From a checkpoint of a small transformer trained on Wikipedia.
Size: width 576, 35.4M parameters.
Architecture: RMSNorm before each block, rotary positions, no biases in attention or MLP, tied embeddings, normalized queries and keys.
Training: a variant of Muon for these matrices, 565M tokens, 4310 steps.
Each number is 50 + 12 x the weight over its row's rms, rounded and kept within 0 to 99. Layers, rows and columns count from 0. The size before them is the row's rms in percent of the matrix's.

# layer 2 MLP up, 1536x576, rms 0.0981, rows 1039-1075, columns 128-191
108:48 50 29 42 51 49 54 48 75 43 53 47 43 61 43 66 50 61 39 44 62 44 36 44 63 66 71 46 60 64 44 54 36 65 50 53 33 41 44 70 33 36 16 26 52 71 33 29 37 22 43 50 51 44 50 33 30 49 44 52 75 39 45 46
101:36 45 48 70 47 56 33 46 39 53 50 36 50 41 56 67 63 62 57 59 71 41 46 56 59 60 40 44 39 84 51 46 43 73 48 63 42 78 38 54 33 47 62 57 58 68 58 53 38 23 57 51 56 37 67 51 34 49 44 52 62 63 44 20
104:46 41 51 42 57 55 34 61 42 64 47 27 53 68 52 57 54 55 31 64 48 41 23 53 44 48 53 39 48 27 38 72 60 57 40 61 31 50 63 49 45 50 70 48 29 19 54 53 38 46 65 57 84 43 49 46 41 46 45 44 63 47 51 34
096:58 48 41 49 62 57 57 49 74 35 43 65 53 43 57 55 42 46 73 68 48 53 58 44 41 80 49 27 50 42 46 47 53 62 38 48 64 57 52 32 69 56 40 41 56 62 60 71 40 51 36 44 49 61 56 66 61 31 47 57 40 70 50 56
099:45 53 48 53 49 47 42 83 56 29 38 46 33 50 49 76 44 61 57 64 36 54 39 42 23 64 68 33 44 55 63 45 46 59 37 44 31 59 54 30 48 50 62 34 43 57 55 61 49 54 67 65 60 58 46 67 52 40 71 57 64 48 45 47
088:75 34 48 54 54 63 76 54 76 58 42 52 38 49 55 68 56 17 55 36 63 55 48 41 36 48 40 33 50 43 34 60 47 24 47 61 56 67 56 57 57 70 59 61 44 66 54 35 25 46 47 71 43 44 57 48 49 51 39 52 69 33 34 45
096:46 53 48 63 57 41 33 45 57 43 49 55 47 52 31 42 55 49 43 58 28 44 56 53 39 50 32 41 65 47 54 43 43 53 56 57 57 34 66 43 51 37 60 39 29 46 52 55 61 47 35 44 39 59 43 32 21 37 52 54 35 46 35 70
108:49 50 61 62 66 61 54 47 55 66 47 45 39 55 56 52 35 60 67 38 39 53 43 47 58 54 44 51 40 37 43 42 49 56 44 39 52 76 53 53 78 74 56 42 69 41 32 69 56 57 57 67 53 71 59 61 34 80 35 61 68 56 37 63
101:57 45 63 32 47 51 60 39 62 84 50 48 54 47 55 62 56 53 64 49 59 40 40 53 49 44 59 45 43 45 35 46 58 48 59 58 59 49 59 36 39 70 67 51 78 58 32 54 39 54 70 35 59 49 39 67 61 59 48 51 53 49 67 46
095:39 39 56 70 49 43 61 60 45 75 47 77 55 43 46 48 72 38 47 43 29 39 41 67 33 67 65 57 42 61 52 36 45 49 51 77 36 50 51 57 52 42 24 60 39 29 49 69 47 52 53 62 56 44 67 41 51 55 37 65 40 43 45 70
102:49 45 66 83 38 45 37 41 44 56 47 50 53 59 42 32 47 70 35 62 64 60 56 78 36 56 49 40 49 50 58 50 53 37 31 36 35 38 55 38 47 36 48 30 43 30 69 50 66 45 63 40 39 69 57 37 47 31 82 56 31 72 58 57
101:64 40 49 54 63 39 63 62 50 59 75 33 60 40 37 43 33 34 47 53 66 46 43 30 42 40 47 53 76 58 43 46 54 56 42 45 45 63 36 74 31 33 33 40 40 50 39 29 45 62 49 47 46 46 53 38 60 76 68 50 44 55 61 45
103:78 41 62 33 38 63 60 54 51 50 77 51 50 36 51 67 51 29 44 46 54 43 59 35 50 42 44 46 62 49 47 32 57 74 59 55 55 57 61 64 43 67 44 39 55 22 44 41 58 48 68 86 48 58 45 60 25 50 60 47 57 42 51 41
105:49 67 71 36 39 45 70 50 43 35 52 60 55 59 51 48 35 65 33 40 38 54 47 64 49 51 43 46 60 36 47 66 70 45 53 66 45 56 49 50 48 39 52 62 64 52 32 42 70 60 55 52 61 56 54 47 62 31 41 62 39 45 22 71
098:63 41 53 40 41 42 48 51 49 52 39 13 56 42 44 44 27 51 40 58 47 56 39 51 40 34 48 41 32 54 60 77 36 62 60 34 61 69 48 35 54 53 44 50 52 34 55 50 42 47 16 52 53 56 38 49 29 64 68 13 52 56 52 64
097:34 43 48 54 43 62 61 43 30 47 54 46 39 60 62 74 41 42 61 45 32 44 27 62 56 57 37 75 53 46 56 51 54 44 38 55 41 39 39 37 36 50 31 60 64 34 38 53 35 69 45 56 55 58 77 27 64 46 43 51 59 55 47 44
102:56 66 61 43 51 43 49 53 57 71 35 40 35 59 43 50 23 38 42 57 61 36 48 55 51 66 36 29 33 19 51 55 49 42 82 55 43 27 55 41 58 49 41 45 50 67 46 43 29 53 30 52 54 79 67 80 45 40 41 51 48 72 61 66
096:55 51 34 58 62 44 47 72 53 39 57 45 64 42 39 24 54 55 46 62 66 54 63 67 48 34 45 47 37 68 41 69 69 53 59 67 86 39 56 41 51 69 66 37 53 41 62 44 66 59 45 43 42 55 54 43 38 76 62 55 44 52 58 46
094:65 57 56 37 57 39 37 76 51 35 53 39 51 44 54 33 58 67 44 57 61 34 54 68 51 37 50 34 37 43 72 71 49 52 53 41 52 57 48 73 61 61 70 57 41 68 53 52 43 40 53 53 43 38 43 37 41 65 21 39 66 49 54 57
096:52 46 47 66 64 50 69 63 44 45 47 72 36 62 41 50 50 64 45 49 71 49 46 48 59 28 38 64 54 58 39 48 51 37 37 68 43 60 60 41 49 46 74 60 57 35 57 59 51 71 56 45 68 62 45 49 45 36 41 47 35 58 56 43
104:65 58 37 64 48 43 60 50 31 45 55 37 46 60 71 57 65 31 42 72 46 39 51 23 34 59 45 41 50 45 61 34 65 62 47 50 66 35 60 51 36 50 61 48 55 31 54 68 48 31 52 55 36 58 62 45 64 34 53 56 50 34 62 51
103:21 63 48 35 54 60 52 34 55 51 60 59 39 73 36 46 45 44 43 68 47 38 51 48 61 63 71 49 58 52 19 32 46 35 63 42 56 52 51 42 36 50 43 39 36 37 54 40 54 45 58 46 48 46 44 67 41 48 61 43 52 42 62 45
102:54 69 19 40 49 28 55 47 50 40 45 57 24 48 27 42 60 71 55 17 41 35 45 66 34 45 45 51 64 54 64 49 57 43 39 49 41 40 56 55 47 54 41 49 75 33 58 58 65 55 49 62 46 44 53 40 41 40 62 56 66 38 46 52
105:33 43 45 66 39 64 47 64 50 46 51 46 41 36 51 51 59 55 48 46 47 42 38 39 23 56 46 62 66 57 58 50 61 51 71 46 67 49 44 35 58 58 52 46 53 28 37 58 49 43 48 48 64 50 28 44 29 55 46 44 52 46 71 49
102:59 42 33 59 40 61 80 49 51 56 64 46 66 50 29 34 45 54 42 58 47 34 29 38 65 50 38 45 70 50 56 67 50 67 63 53 76 51 57 39 59 66 42 45 36 38 76 54 25 35 60 54 47 54 66 35 51 55 60 44 31 48 38 46
095:41 43 24 34 55 43 54 53 41 55 55 54 61 49 40 35 45 41 42 34 37 43 52 44 39 57 69 50 52 58 55 55 46 56 72 64 56 53 49 61 58 28 61 63 40 56 57 48 38 61 40 60 39 54 60 39 56 42 39 67 76 33 62 32
096:48 54 59 40 61 46 35 48 70 58 42 44 51 57 33 49 51 55 56 53 31 47 55 55 47 47 21 63 43 66 53 40 51 63 48 60 34 40 33 59 50 58 41 56 61 51 33 59 43 26 55 55 53 46 43 58 57 30 65 51 65 71 68 47
096:30 60 51 33 33 56 40 37 75 31 37 47 52 57 53 72 47 43 71 38 52 53 53 67 33 49 43 41 61 41 70 33 53 68 28 50 62 41 38 72 42 56 46 63 38 50 53 56 47 71 51 49 29 51 55 39 65 52 32 67 53 40 52 40
114:54 54 43 45 62 47 47 51 62 49 73 41 60 74 56 58 45 35 41 29 42 43 37 68 56 63 37 53 63 50 48 57 53 41 64 40 47 47 63 31 45 52 62 60 75 37 56 59 44 64 28 34 55 42 27 51 27 45 40 38 42 49 52 43
117:35 18 63 46 60 71 56 55 54 46 69 65 52 56 48 36 59 56 65 60 29 58 46 16 36 62 50 47 37 45 62 62 51 69 35 62 51 58 50 44 39 45 54 69 43 37 53 49 39 76 46 56 39 42 44 49 42 61 35 52 42 50 40 49
103:44 60 34 70 49 32 34 42 45 40 45 65 44 60 42 50 61 61 63 52 62 44 58 59 37 66 45 23 39 67 46 58 42 56 49 45 46 46 46 42 54 47 47 56 53 40 79 60 36 51 33 43 72 55 62 55 50 70 52 50 63 41 49 62
099:62 38 28 70 48 36 47 61 50 58 69 30 47 42 50 62 48 53 43 37 67 52 63 39 33 59 43 41 63 49 36 60 43 49 50 26 22 49 35 63 42 56 38 54 53 59 32 42 53 31 54 86 53 60 48 51 36 53 59 56 59 49 33 54
098:63 70 59 48 60 47 51 55 56 46 52 52 91 34 46 37 49 55 61 54 53 48 50 46 58 38 33 16 42 53 41 50 51 46 53 53 41 49 58 35 28 58 63 52 49 35 48 62 48 48 45 38 52 72 44 60 50 65 46 55 36 51 22 52
110:58 37 29 62 50 68 52 52 59 51 61 48 50 44 48 52 47 40 40 39 61 76 60 76 50 61 49 44 48 44 42 46 54 61 47 51 55 58 66 29 41 74 45 39 47 48 64 54 33 70 61 46 39 72 64 41 44 65 56 49 56 40 43 57
095:44 51 54 60 49 53 45 65 64 42 39 48 51 78 56 46 65 51 23 45 51 44 57 50 49 43 60 49 61 49 49 40 50 51 45 54 31 51 52 61 57 41 50 52 61 34 33 59 39 36 56 24 67 63 54 28 59 45 51 42 32 28 28 73
101:58 45 73 41 47 69 44 49 49 46 43 63 33 55 43 70 51 59 71 58 48 37 46 49 52 16 48 57 51 42 74 52 50 47 31 49 27 49 66 50 48 57 44 76 51 50 39 26 30 51 67 52 02 33 52 27 63 32 40 47 55 43 50 55
098:45 30 52 54 28 47 71 61 29 51 44 43 43 40 36 59 51 68 72 43 45 40 52 49 51 63 64 51 51 57 44 45 54 68 41 53 41 60 42 44 67 60 51 45 55 36 45 47 41 62 32 57 28 52 50 61 56 51 64 45 55 51 53 44
# layer 2 MLP down (transposed), 1536x576, rms 0.0712, rows 1039-1074, columns 128-191
101:33 54 44 60 51 37 53 46 44 69 54 41 64 57 52 49 48 39 35 33 50 44 59 49 67 41 58 35 63 48 48 65 49 66 57 64 44 58 62 43 41 60 64 55 61 53 71 48 30 32 43 22 50 32 40 58 45 61 65 42 27 33 43 51
094:45 68 41 33 59 50 31 36 46 34 56 55 70 66 31 36 52 59 50 37 40 69 66 46 33 63 44 25 51 54 46 57 43 47 75 24 30 55 60 68 44 45 57 41 37 66 55 44 46 31 44 36 68 42 34 34 34 36 65 53 42 70 66 58
102:66 33 41 40 51 38 45 45 67 44 42 42 38 54 49 43 41 52 45 41 56 50 51 46 62 35 58 52 70 51 44 59 37 64 42 29 54 61 48 53 44 46 51 41 49 33 34 66 49 51 53 60 71 44 61 41 43 60 29 42 44 37 26 78
091:73 52 23 40 46 66 40 53 72 73 47 17 66 00 43 37 39 61 33 33 65 75 62 36 53 60 42 42 70 45 36 56 73 60 60 55 44 40 48 39 37 54 39 45 39 20 45 37 62 28 40 57 50 52 56 65 58 59 45 46 55 21 39 63
102:56 41 80 81 40 45 25 78 53 52 61 49 45 32 55 61 53 53 47 55 49 43 62 52 68 38 59 35 46 64 67 48 64 70 59 58 17 51 14 58 42 51 66 43 24 10 69 37 65 38 48 63 63 53 53 41 61 65 56 26 66 61 41 48
095:48 38 53 52 63 47 50 42 70 42 58 46 45 67 23 45 52 57 42 65 46 72 27 69 40 39 33 51 34 48 71 77 84 70 70 58 36 60 48 15 50 45 52 31 55 53 49 50 58 63 60 35 45 57 52 51 44 35 69 64 59 40 54 84
095:56 58 66 38 59 70 75 59 31 67 53 59 40 02 49 23 62 56 56 72 68 36 38 57 66 49 21 62 57 55 43 68 52 48 49 26 43 48 34 31 53 41 38 37 51 55 43 14 48 35 43 61 54 64 61 38 51 52 45 63 56 59 52 29
101:63 45 55 22 58 61 43 42 60 47 43 69 49 46 43 49 53 47 39 48 27 58 50 50 34 47 54 52 56 48 49 77 44 59 49 53 35 64 66 58 62 52 29 38 41 28 59 68 46 32 41 58 62 56 66 55 52 62 31 53 32 25 70 39
100:50 64 67 69 47 24 48 67 45 65 57 56 57 11 50 62 37 18 48 47 69 35 31 43 45 59 38 55 36 56 59 53 45 26 38 45 56 58 60 31 40 39 31 55 58 41 63 43 55 68 30 33 80 62 48 42 33 38 62 37 50 42 44 65
097:56 50 29 52 25 50 57 45 47 49 57 47 30 51 59 61 48 36 44 73 53 64 58 72 48 46 49 54 52 36 80 60 47 45 61 55 46 33 39 52 53 65 40 53 57 38 23 49 53 51 61 36 65 61 14 42 55 43 54 44 66 46 35 36
099:43 57 56 53 59 62 57 65 35 43 59 56 30 59 45 46 45 39 45 56 34 54 49 54 60 46 59 59 49 37 56 62 53 32 53 41 57 56 65 54 59 64 69 60 58 32 48 46 55 27 38 45 54 07 21 49 64 47 41 40 39 65 53 28
107:43 35 24 25 80 48 49 47 44 37 32 52 24 37 62 64 60 45 49 57 40 49 33 42 63 46 40 64 44 45 42 46 52 37 41 56 36 30 67 51 62 55 43 40 29 31 75 65 43 56 42 45 52 47 52 39 37 58 32 40 71 39 62 54
104:69 51 68 47 45 74 31 40 59 73 45 18 41 24 60 58 66 47 43 39 59 61 39 71 56 38 48 67 63 52 37 71 58 68 58 51 39 34 45 25 40 61 58 50 60 54 48 55 40 54 50 50 60 23 65 59 49 38 50 28 35 12 36 42
108:32 47 53 70 51 38 29 49 47 43 59 63 48 34 42 55 75 63 57 42 54 53 40 48 42 52 52 59 51 40 72 33 50 48 53 39 40 45 48 46 50 48 50 65 35 45 35 47 41 82 79 38 41 51 43 55 63 47 51 50 35 63 40 58
096:53 34 64 35 69 57 36 67 38 70 42 45 65 57 34 44 49 78 44 52 50 49 68 52 52 61 37 59 55 27 44 44 57 46 48 57 54 66 46 57 33 36 40 45 50 30 31 77 54 52 52 33 44 38 40 63 58 46 62 59 26 56 46 40
099:59 71 39 52 35 42 31 39 51 44 56 70 05 52 41 43 44 61 52 52 67 52 49 49 62 52 52 46 50 54 54 68 67 40 50 58 55 58 53 55 45 59 45 40 37 50 58 54 26 52 41 47 42 30 66 41 62 36 50 52 50 59 54 71
099:50 55 47 68 48 52 36 23 76 49 75 50 31 55 38 42 52 33 50 67 48 58 29 34 54 34 48 52 43 50 73 37 59 51 62 30 43 66 33 45 41 53 29 39 58 47 52 38 55 56 39 27 49 51 55 42 51 47 43 49 51 55 59 55
098:54 46 35 39 40 35 63 73 34 67 41 60 69 72 57 30 42 58 29 37 59 33 67 68 44 62 60 48 46 39 59 40 39 63 61 57 64 43 52 64 43 75 51 34 38 39 50 36 36 51 38 41 54 24 41 57 40 51 56 60 40 48 49 49
094:30 62 60 44 54 28 37 47 61 55 47 50 44 62 31 45 46 58 43 49 51 66 65 53 48 54 49 60 40 65 47 48 46 59 50 71 44 52 57 43 46 42 57 34 52 47 35 34 54 30 50 39 33 46 46 47 67 59 38 45 61 42 48 50
087:75 56 50 71 53 52 23 32 56 34 47 49 59 85 48 58 52 58 46 64 33 52 50 41 36 37 55 56 53 56 30 37 61 58 53 22 51 36 56 31 49 42 26 59 50 52 41 24 49 52 60 62 40 45 56 28 42 39 38 57 60 67 44 47
105:52 52 49 69 49 50 51 45 65 37 67 31 39 12 23 50 55 52 62 37 41 51 72 44 60 44 56 42 37 73 48 43 49 46 52 39 43 65 45 54 39 62 38 48 53 44 46 54 49 44 42 56 57 39 35 50 41 47 29 54 35 44 32 45
106:47 41 27 47 22 49 57 70 48 49 55 47 61 00 38 36 49 51 76 38 43 28 67 44 50 48 48 71 48 54 42 58 45 64 63 43 45 39 46 58 61 25 39 52 42 43 43 34 45 41 44 47 64 68 30 54 46 45 54 48 51 64 57 59
107:66 66 59 52 78 67 44 51 50 53 37 37 28 50 43 47 46 62 56 56 53 54 57 45 57 22 45 52 54 52 46 55 36 47 46 60 41 59 62 24 64 67 53 32 48 54 70 57 50 33 46 59 52 34 61 39 27 49 30 45 44 72 42 53
103:45 49 28 62 27 44 50 42 51 56 38 52 43 52 56 37 41 42 52 60 38 66 41 66 51 60 24 37 62 71 31 39 48 45 49 53 46 22 36 45 47 25 42 47 64 45 43 66 56 31 49 72 52 57 46 41 46 40 35 42 56 50 55 54
096:51 45 39 68 34 47 25 43 47 57 33 40 53 43 51 48 44 65 51 49 42 45 55 46 73 18 61 55 72 41 50 48 31 44 61 61 56 23 73 62 67 61 52 51 52 50 50 54 47 66 62 32 43 48 62 47 48 46 56 53 60 52 35 51
093:53 56 58 53 60 51 34 47 32 64 54 42 62 61 41 59 51 62 46 47 51 69 55 51 50 45 34 51 67 51 67 52 45 50 49 35 58 39 36 45 41 53 30 20 68 24 45 51 51 27 42 36 37 53 28 54 45 73 38 28 43 20 41 34
096:40 57 49 48 33 76 48 52 52 31 51 75 47 81 56 57 55 42 44 35 63 72 38 60 50 52 50 26 41 41 49 19 51 37 72 68 42 60 70 38 42 29 55 53 65 43 57 51 39 53 47 50 33 70 79 34 37 60 62 40 44 44 43 52
099:61 60 64 45 27 51 67 48 48 59 31 51 59 73 31 65 47 46 66 45 57 26 41 52 56 55 53 53 65 60 44 56 37 37 55 72 51 48 43 21 47 59 37 66 61 45 58 41 30 49 53 48 45 27 26 53 61 42 44 53 49 43 49 58
104:51 47 46 47 34 56 42 68 46 45 62 56 34 54 44 42 48 65 61 72 41 55 28 56 64 28 45 51 46 69 40 40 43 47 65 56 79 58 64 39 50 22 48 40 57 53 47 84 42 48 49 51 65 48 54 68 66 38 31 55 58 50 50 39
102:68 41 46 46 59 62 36 59 61 48 66 55 36 49 39 60 63 48 73 54 39 34 59 50 45 30 58 64 55 58 57 44 46 56 36 60 47 54 67 52 62 69 58 52 44 63 68 53 50 43 25 24 62 44 47 48 68 43 45 49 49 35 41 43
105:53 34 47 57 59 59 55 54 53 47 58 51 37 43 58 39 53 39 64 59 51 60 55 27 49 53 21 29 47 60 36 50 53 63 49 61 50 55 66 52 65 56 67 44 45 32 33 42 37 52 42 52 63 55 42 51 59 39 53 63 45 61 36 48
094:65 40 58 66 68 59 59 57 52 37 63 56 37 42 67 29 42 50 43 48 23 43 36 50 40 40 62 53 41 35 64 40 49 57 61 53 59 45 28 19 59 58 66 27 39 44 50 40 52 62 74 46 48 41 60 34 58 69 55 68 50 39 32 43
098:58 43 50 43 59 63 57 38 52 90 72 44 52 59 29 45 59 42 43 44 60 34 38 29 49 49 50 47 29 43 57 34 50 34 43 47 48 53 57 65 39 64 37 45 75 75 28 38 43 44 67 46 46 56 56 54 54 43 45 54 62 37 59 59
097:54 67 71 75 52 48 68 37 57 35 33 53 57 00 59 52 60 47 44 46 38 62 45 26 45 56 49 54 45 32 69 52 61 81 72 43 44 35 78 59 49 67 30 48 49 61 44 31 44 56 51 42 29 71 48 60 67 20 58 56 38 33 37 51
096:68 58 42 59 60 40 65 46 42 48 54 37 51 00 50 59 39 64 47 67 44 40 64 58 49 90 45 63 65 60 47 58 47 42 56 60 42 51 39 53 36 51 63 56 39 69 53 66 54 63 62 57 54 47 47 58 47 48 24 53 46 61 64 57
099:47 76 72 72 42 21 55 55 58 56 25 48 55 25 54 43 34 51 50 43 51 47 51 79 60 60 38 60 75 58 38 48 50 48 42 54 70 52 71 38 68 50 33 55 44 36 56 43 76 51 37 33 68 62 53 34 53 47 58 51 50 64 48 35
# layer 2 MLP gate, 1536x576, rms 0.0932, rows 1040-1075, columns 128-191
100:40 46 55 35 75 66 35 56 39 46 59 39 54 69 53 53 61 13 28 52 37 59 31 56 41 52 35 55 67 51 53 65 51 59 61 42 50 40 59 44 70 42 53 55 35 52 60 42 59 54 40 50 53 47 44 62 57 46 56 50 65 46 72 63
101:35 64 63 66 63 31 36 33 42 63 29 52 59 39 52 35 58 45 54 67 52 62 50 52 40 66 47 63 32 48 56 42 50 45 47 49 44 58 49 62 38 40 49 67 69 46 41 50 51 47 47 74 47 27 54 72 62 30 56 53 60 41 24 43
095:42 50 67 23 61 31 45 49 58 53 19 73 48 35 49 54 28 29 55 41 44 61 62 66 69 60 62 52 84 54 39 49 58 19 47 50 44 58 37 40 48 65 61 51 43 71 63 61 48 44 25 26 39 65 60 42 59 74 64 46 30 58 57 31
103:44 59 40 47 32 54 51 67 25 38 20 39 27 65 29 39 42 31 51 70 38 56 53 60 51 41 61 44 57 49 56 46 35 33 51 34 61 42 56 49 46 69 43 72 60 67 58 62 31 46 33 52 36 62 54 70 27 40 56 50 34 26 34 43
093:72 61 58 41 49 27 52 59 63 56 36 32 43 60 47 65 53 43 51 66 55 27 47 63 43 39 59 55 27 59 54 58 58 44 65 38 31 45 54 58 46 54 64 55 42 54 63 71 74 65 58 43 58 25 47 39 43 55 70 41 44 49 41 45
098:53 43 52 62 50 29 42 43 51 49 21 58 43 37 60 48 34 59 33 54 62 48 76 49 43 54 47 47 41 48 43 41 59 51 49 48 40 37 52 43 61 46 44 31 49 23 40 44 48 54 52 63 28 48 51 72 34 51 40 63 45 40 45 60
103:34 54 52 33 65 43 54 53 51 57 79 54 72 67 55 43 50 55 37 29 55 40 21 40 78 56 47 51 63 47 49 46 38 54 50 59 04 50 37 23 53 49 50 52 54 37 41 18 53 53 47 47 28 43 40 34 47 45 48 53 53 46 46 42
096:56 39 43 46 74 30 32 68 67 52 53 43 62 34 61 45 62 57 49 47 59 61 55 47 51 49 53 52 56 30 48 22 22 62 68 46 40 49 56 38 76 57 58 53 66 45 62 27 51 42 58 36 29 52 43 46 37 32 51 76 40 54 44 59
094:28 52 46 70 54 52 60 54 46 43 52 45 61 48 35 64 40 53 35 68 40 54 32 29 43 49 36 50 25 29 42 47 30 28 58 76 59 40 56 43 50 43 59 70 35 34 57 40 68 64 44 33 56 41 51 57 62 64 61 47 62 36 53 31
100:45 51 29 36 70 60 46 48 53 31 49 44 49 59 69 50 52 56 24 57 57 56 66 51 49 53 47 54 66 22 56 59 42 46 28 58 49 41 45 56 37 32 39 60 63 24 46 44 54 63 59 52 42 51 45 43 52 35 42 40 39 65 35 44
099:52 77 53 49 58 59 58 62 45 50 53 46 20 67 40 48 46 64 44 44 48 88 48 28 45 60 86 51 61 72 50 67 36 46 48 56 46 35 49 54 49 67 54 41 53 35 59 44 62 43 82 54 68 53 50 48 49 34 76 44 48 48 48 59
102:55 43 30 55 36 29 36 38 44 54 63 50 53 48 32 87 55 47 54 40 37 54 65 33 69 66 59 48 50 53 61 42 54 49 72 42 50 54 75 62 50 36 43 42 21 42 50 35 39 42 46 70 56 52 50 54 37 65 46 50 75 42 63 84
104:57 57 49 58 45 36 72 54 45 31 56 40 43 54 60 43 49 89 51 59 50 42 41 55 63 46 56 62 44 88 49 49 38 50 55 37 57 48 50 60 60 41 66 50 36 66 38 42 44 30 66 60 67 40 52 35 55 46 31 49 72 70 56 56
097:78 54 51 46 47 40 44 34 52 41 51 70 69 43 62 54 49 62 56 36 47 49 32 65 62 38 52 46 45 44 43 40 50 46 42 66 53 45 59 14 68 31 47 44 41 48 55 45 23 46 43 53 59 41 53 43 47 70 61 33 39 48 72 31
098:41 67 45 45 65 42 57 60 47 63 46 41 52 70 33 42 58 20 83 65 54 38 52 46 37 55 51 47 61 50 38 60 51 56 53 60 48 67 54 28 47 41 48 39 63 49 46 29 44 61 72 38 50 73 57 61 46 34 37 59 82 31 61 67
094:30 39 22 51 41 50 31 56 48 34 49 41 55 57 52 48 50 43 35 76 44 54 33 65 45 55 50 64 58 50 41 78 38 34 51 42 62 64 66 54 59 52 55 33 41 55 65 58 44 50 57 59 31 42 43 52 44 68 45 49 52 41 54 32
093:50 50 77 50 44 52 29 50 29 68 62 95 50 54 54 45 68 45 64 33 55 50 49 52 44 88 57 47 50 41 38 32 42 52 58 33 46 43 50 57 57 36 49 69 62 47 56 54 49 48 63 53 53 53 23 63 68 64 44 43 58 43 57 50
097:54 31 24 55 47 54 60 53 55 54 56 45 46 62 61 53 58 64 63 58 33 52 50 49 54 39 53 38 55 58 39 56 48 59 65 31 27 29 33 50 59 44 37 31 43 48 53 46 51 25 27 48 51 62 67 48 52 66 68 61 37 46 56 39
094:25 40 57 55 62 64 67 57 66 66 59 44 68 51 60 26 45 53 68 42 43 54 50 35 48 63 28 44 58 35 74 33 48 48 45 47 56 61 51 51 34 55 49 55 56 44 56 30 40 38 48 56 50 50 48 61 46 56 51 54 46 34 37 44
102:56 53 51 59 51 62 56 74 45 45 56 44 48 42 44 35 19 41 52 76 55 54 61 52 51 61 44 47 57 35 33 70 45 68 54 41 57 52 65 48 47 42 60 45 83 53 62 45 44 47 61 62 50 48 51 44 64 68 54 57 46 62 67 54
106:42 68 49 66 64 57 57 37 48 46 59 43 48 70 43 56 48 45 55 37 59 56 43 62 42 41 66 52 38 65 59 40 31 45 40 86 51 52 59 44 66 62 25 51 60 68 48 44 37 52 68 51 44 86 82 45 69 57 42 38 45 42 47 50
101:38 54 67 44 53 45 54 58 45 44 62 51 82 75 45 35 54 36 57 40 14 49 38 67 30 35 51 31 41 37 58 54 43 39 53 40 41 41 56 80 59 58 27 50 71 67 43 43 59 35 48 44 39 47 48 46 58 66 51 42 44 52 44 54
101:49 59 67 46 29 60 76 69 49 42 55 53 52 59 31 78 62 59 43 49 51 55 45 55 46 84 59 41 71 47 35 35 52 37 50 56 43 52 34 51 60 57 43 52 54 61 29 30 33 54 45 62 52 61 42 58 56 58 33 41 38 56 56 42
099:64 45 35 25 31 56 56 42 51 35 42 41 73 64 45 65 55 63 47 31 37 52 58 28 49 54 62 50 67 30 46 49 33 75 58 43 32 69 45 71 40 50 67 37 51 20 34 29 25 31 61 43 32 70 50 57 50 53 74 37 40 32 29 35
094:39 42 34 72 53 62 41 41 49 41 43 52 68 46 80 47 37 49 45 55 36 46 56 52 54 52 56 58 55 30 55 53 34 38 59 50 45 56 35 40 67 58 28 39 49 36 44 43 27 45 52 66 51 47 59 57 66 59 53 49 45 62 66 57
099:57 47 51 59 38 44 50 62 36 51 64 55 36 51 69 56 49 18 53 48 71 49 47 34 76 42 25 42 45 60 48 54 51 54 63 22 30 62 51 51 52 53 41 60 52 62 65 46 54 54 58 38 59 11 29 52 54 45 47 47 51 67 47 61
103:42 50 64 47 33 56 54 63 60 50 47 61 62 53 44 45 28 40 40 39 45 38 49 37 60 48 64 62 42 42 66 36 51 42 53 53 68 54 52 49 62 52 44 64 53 35 60 35 42 57 47 44 57 50 33 43 40 51 58 51 52 41 58 47
108:60 55 53 50 37 34 62 30 46 41 46 60 53 28 38 56 39 39 55 31 41 65 23 57 57 43 24 45 45 41 58 44 29 53 43 47 38 48 46 62 50 40 41 24 24 44 48 56 63 36 48 54 52 58 36 44 53 74 48 51 52 55 53 29
110:46 58 41 35 46 40 40 59 50 54 58 41 30 54 48 82 35 48 42 42 49 52 59 51 45 24 50 31 49 53 46 46 48 17 70 53 46 32 60 60 54 59 46 37 67 55 49 51 36 22 69 61 68 45 56 48 50 43 42 60 50 51 51 46
103:53 70 27 53 47 74 60 49 66 48 44 49 58 61 19 62 56 43 49 59 39 33 45 65 48 32 38 31 53 54 44 45 57 50 70 46 62 49 71 52 43 58 76 42 50 61 64 38 59 40 44 45 49 67 65 60 56 34 41 40 65 47 45 52
102:56 58 34 48 17 43 52 38 52 49 45 55 40 48 46 42 50 58 44 30 59 30 43 62 52 49 70 67 44 39 73 38 11 41 44 50 39 65 55 62 47 62 52 32 67 50 46 52 63 33 40 49 56 76 62 57 55 38 54 59 57 46 67 55
100:52 71 74 38 55 58 43 45 50 38 40 74 75 49 40 50 56 41 52 51 67 54 31 51 52 44 57 47 27 58 54 71 48 67 71 42 41 50 52 40 52 58 49 49 08 35 41 37 64 59 44 54 58 54 41 75 42 45 71 50 31 39 42 51
106:55 43 54 61 45 66 40 51 34 40 66 34 35 38 59 66 44 49 65 64 62 51 55 45 52 58 50 47 40 37 30 48 49 82 49 40 62 57 48 69 50 54 21 48 70 73 52 14 26 61 38 51 33 47 70 65 57 52 68 43 40 32 47 49
097:39 74 61 46 49 62 78 64 53 55 65 39 61 69 32 44 34 31 50 53 58 53 55 62 16 43 58 55 69 42 44 61 57 55 37 41 85 48 68 64 52 54 58 69 25 42 60 36 49 57 70 33 50 26 47 43 66 58 51 50 56 54 37 39
104:32 60 47 45 40 46 60 64 50 62 60 46 55 52 52 42 45 40 78 48 53 34 63 41 45 65 65 51 46 38 64 61 57 62 61 63 51 56 56 12 52 53 53 58 48 55 41 33 39 39 46 49 53 30 30 65 49 40 63 59 49 56 44 32
100:39 43 46 73 30 45 50 45 42 62 66 44 31 45 50 42 72 67 50 36 49 50 65 70 57 60 62 45 52 44 56 58 40 70 46 46 53 35 51 64 66 55 40 41 23 45 43 72 33 67 63 43 47 36 44 51 59 94 63 44 70 52 54 33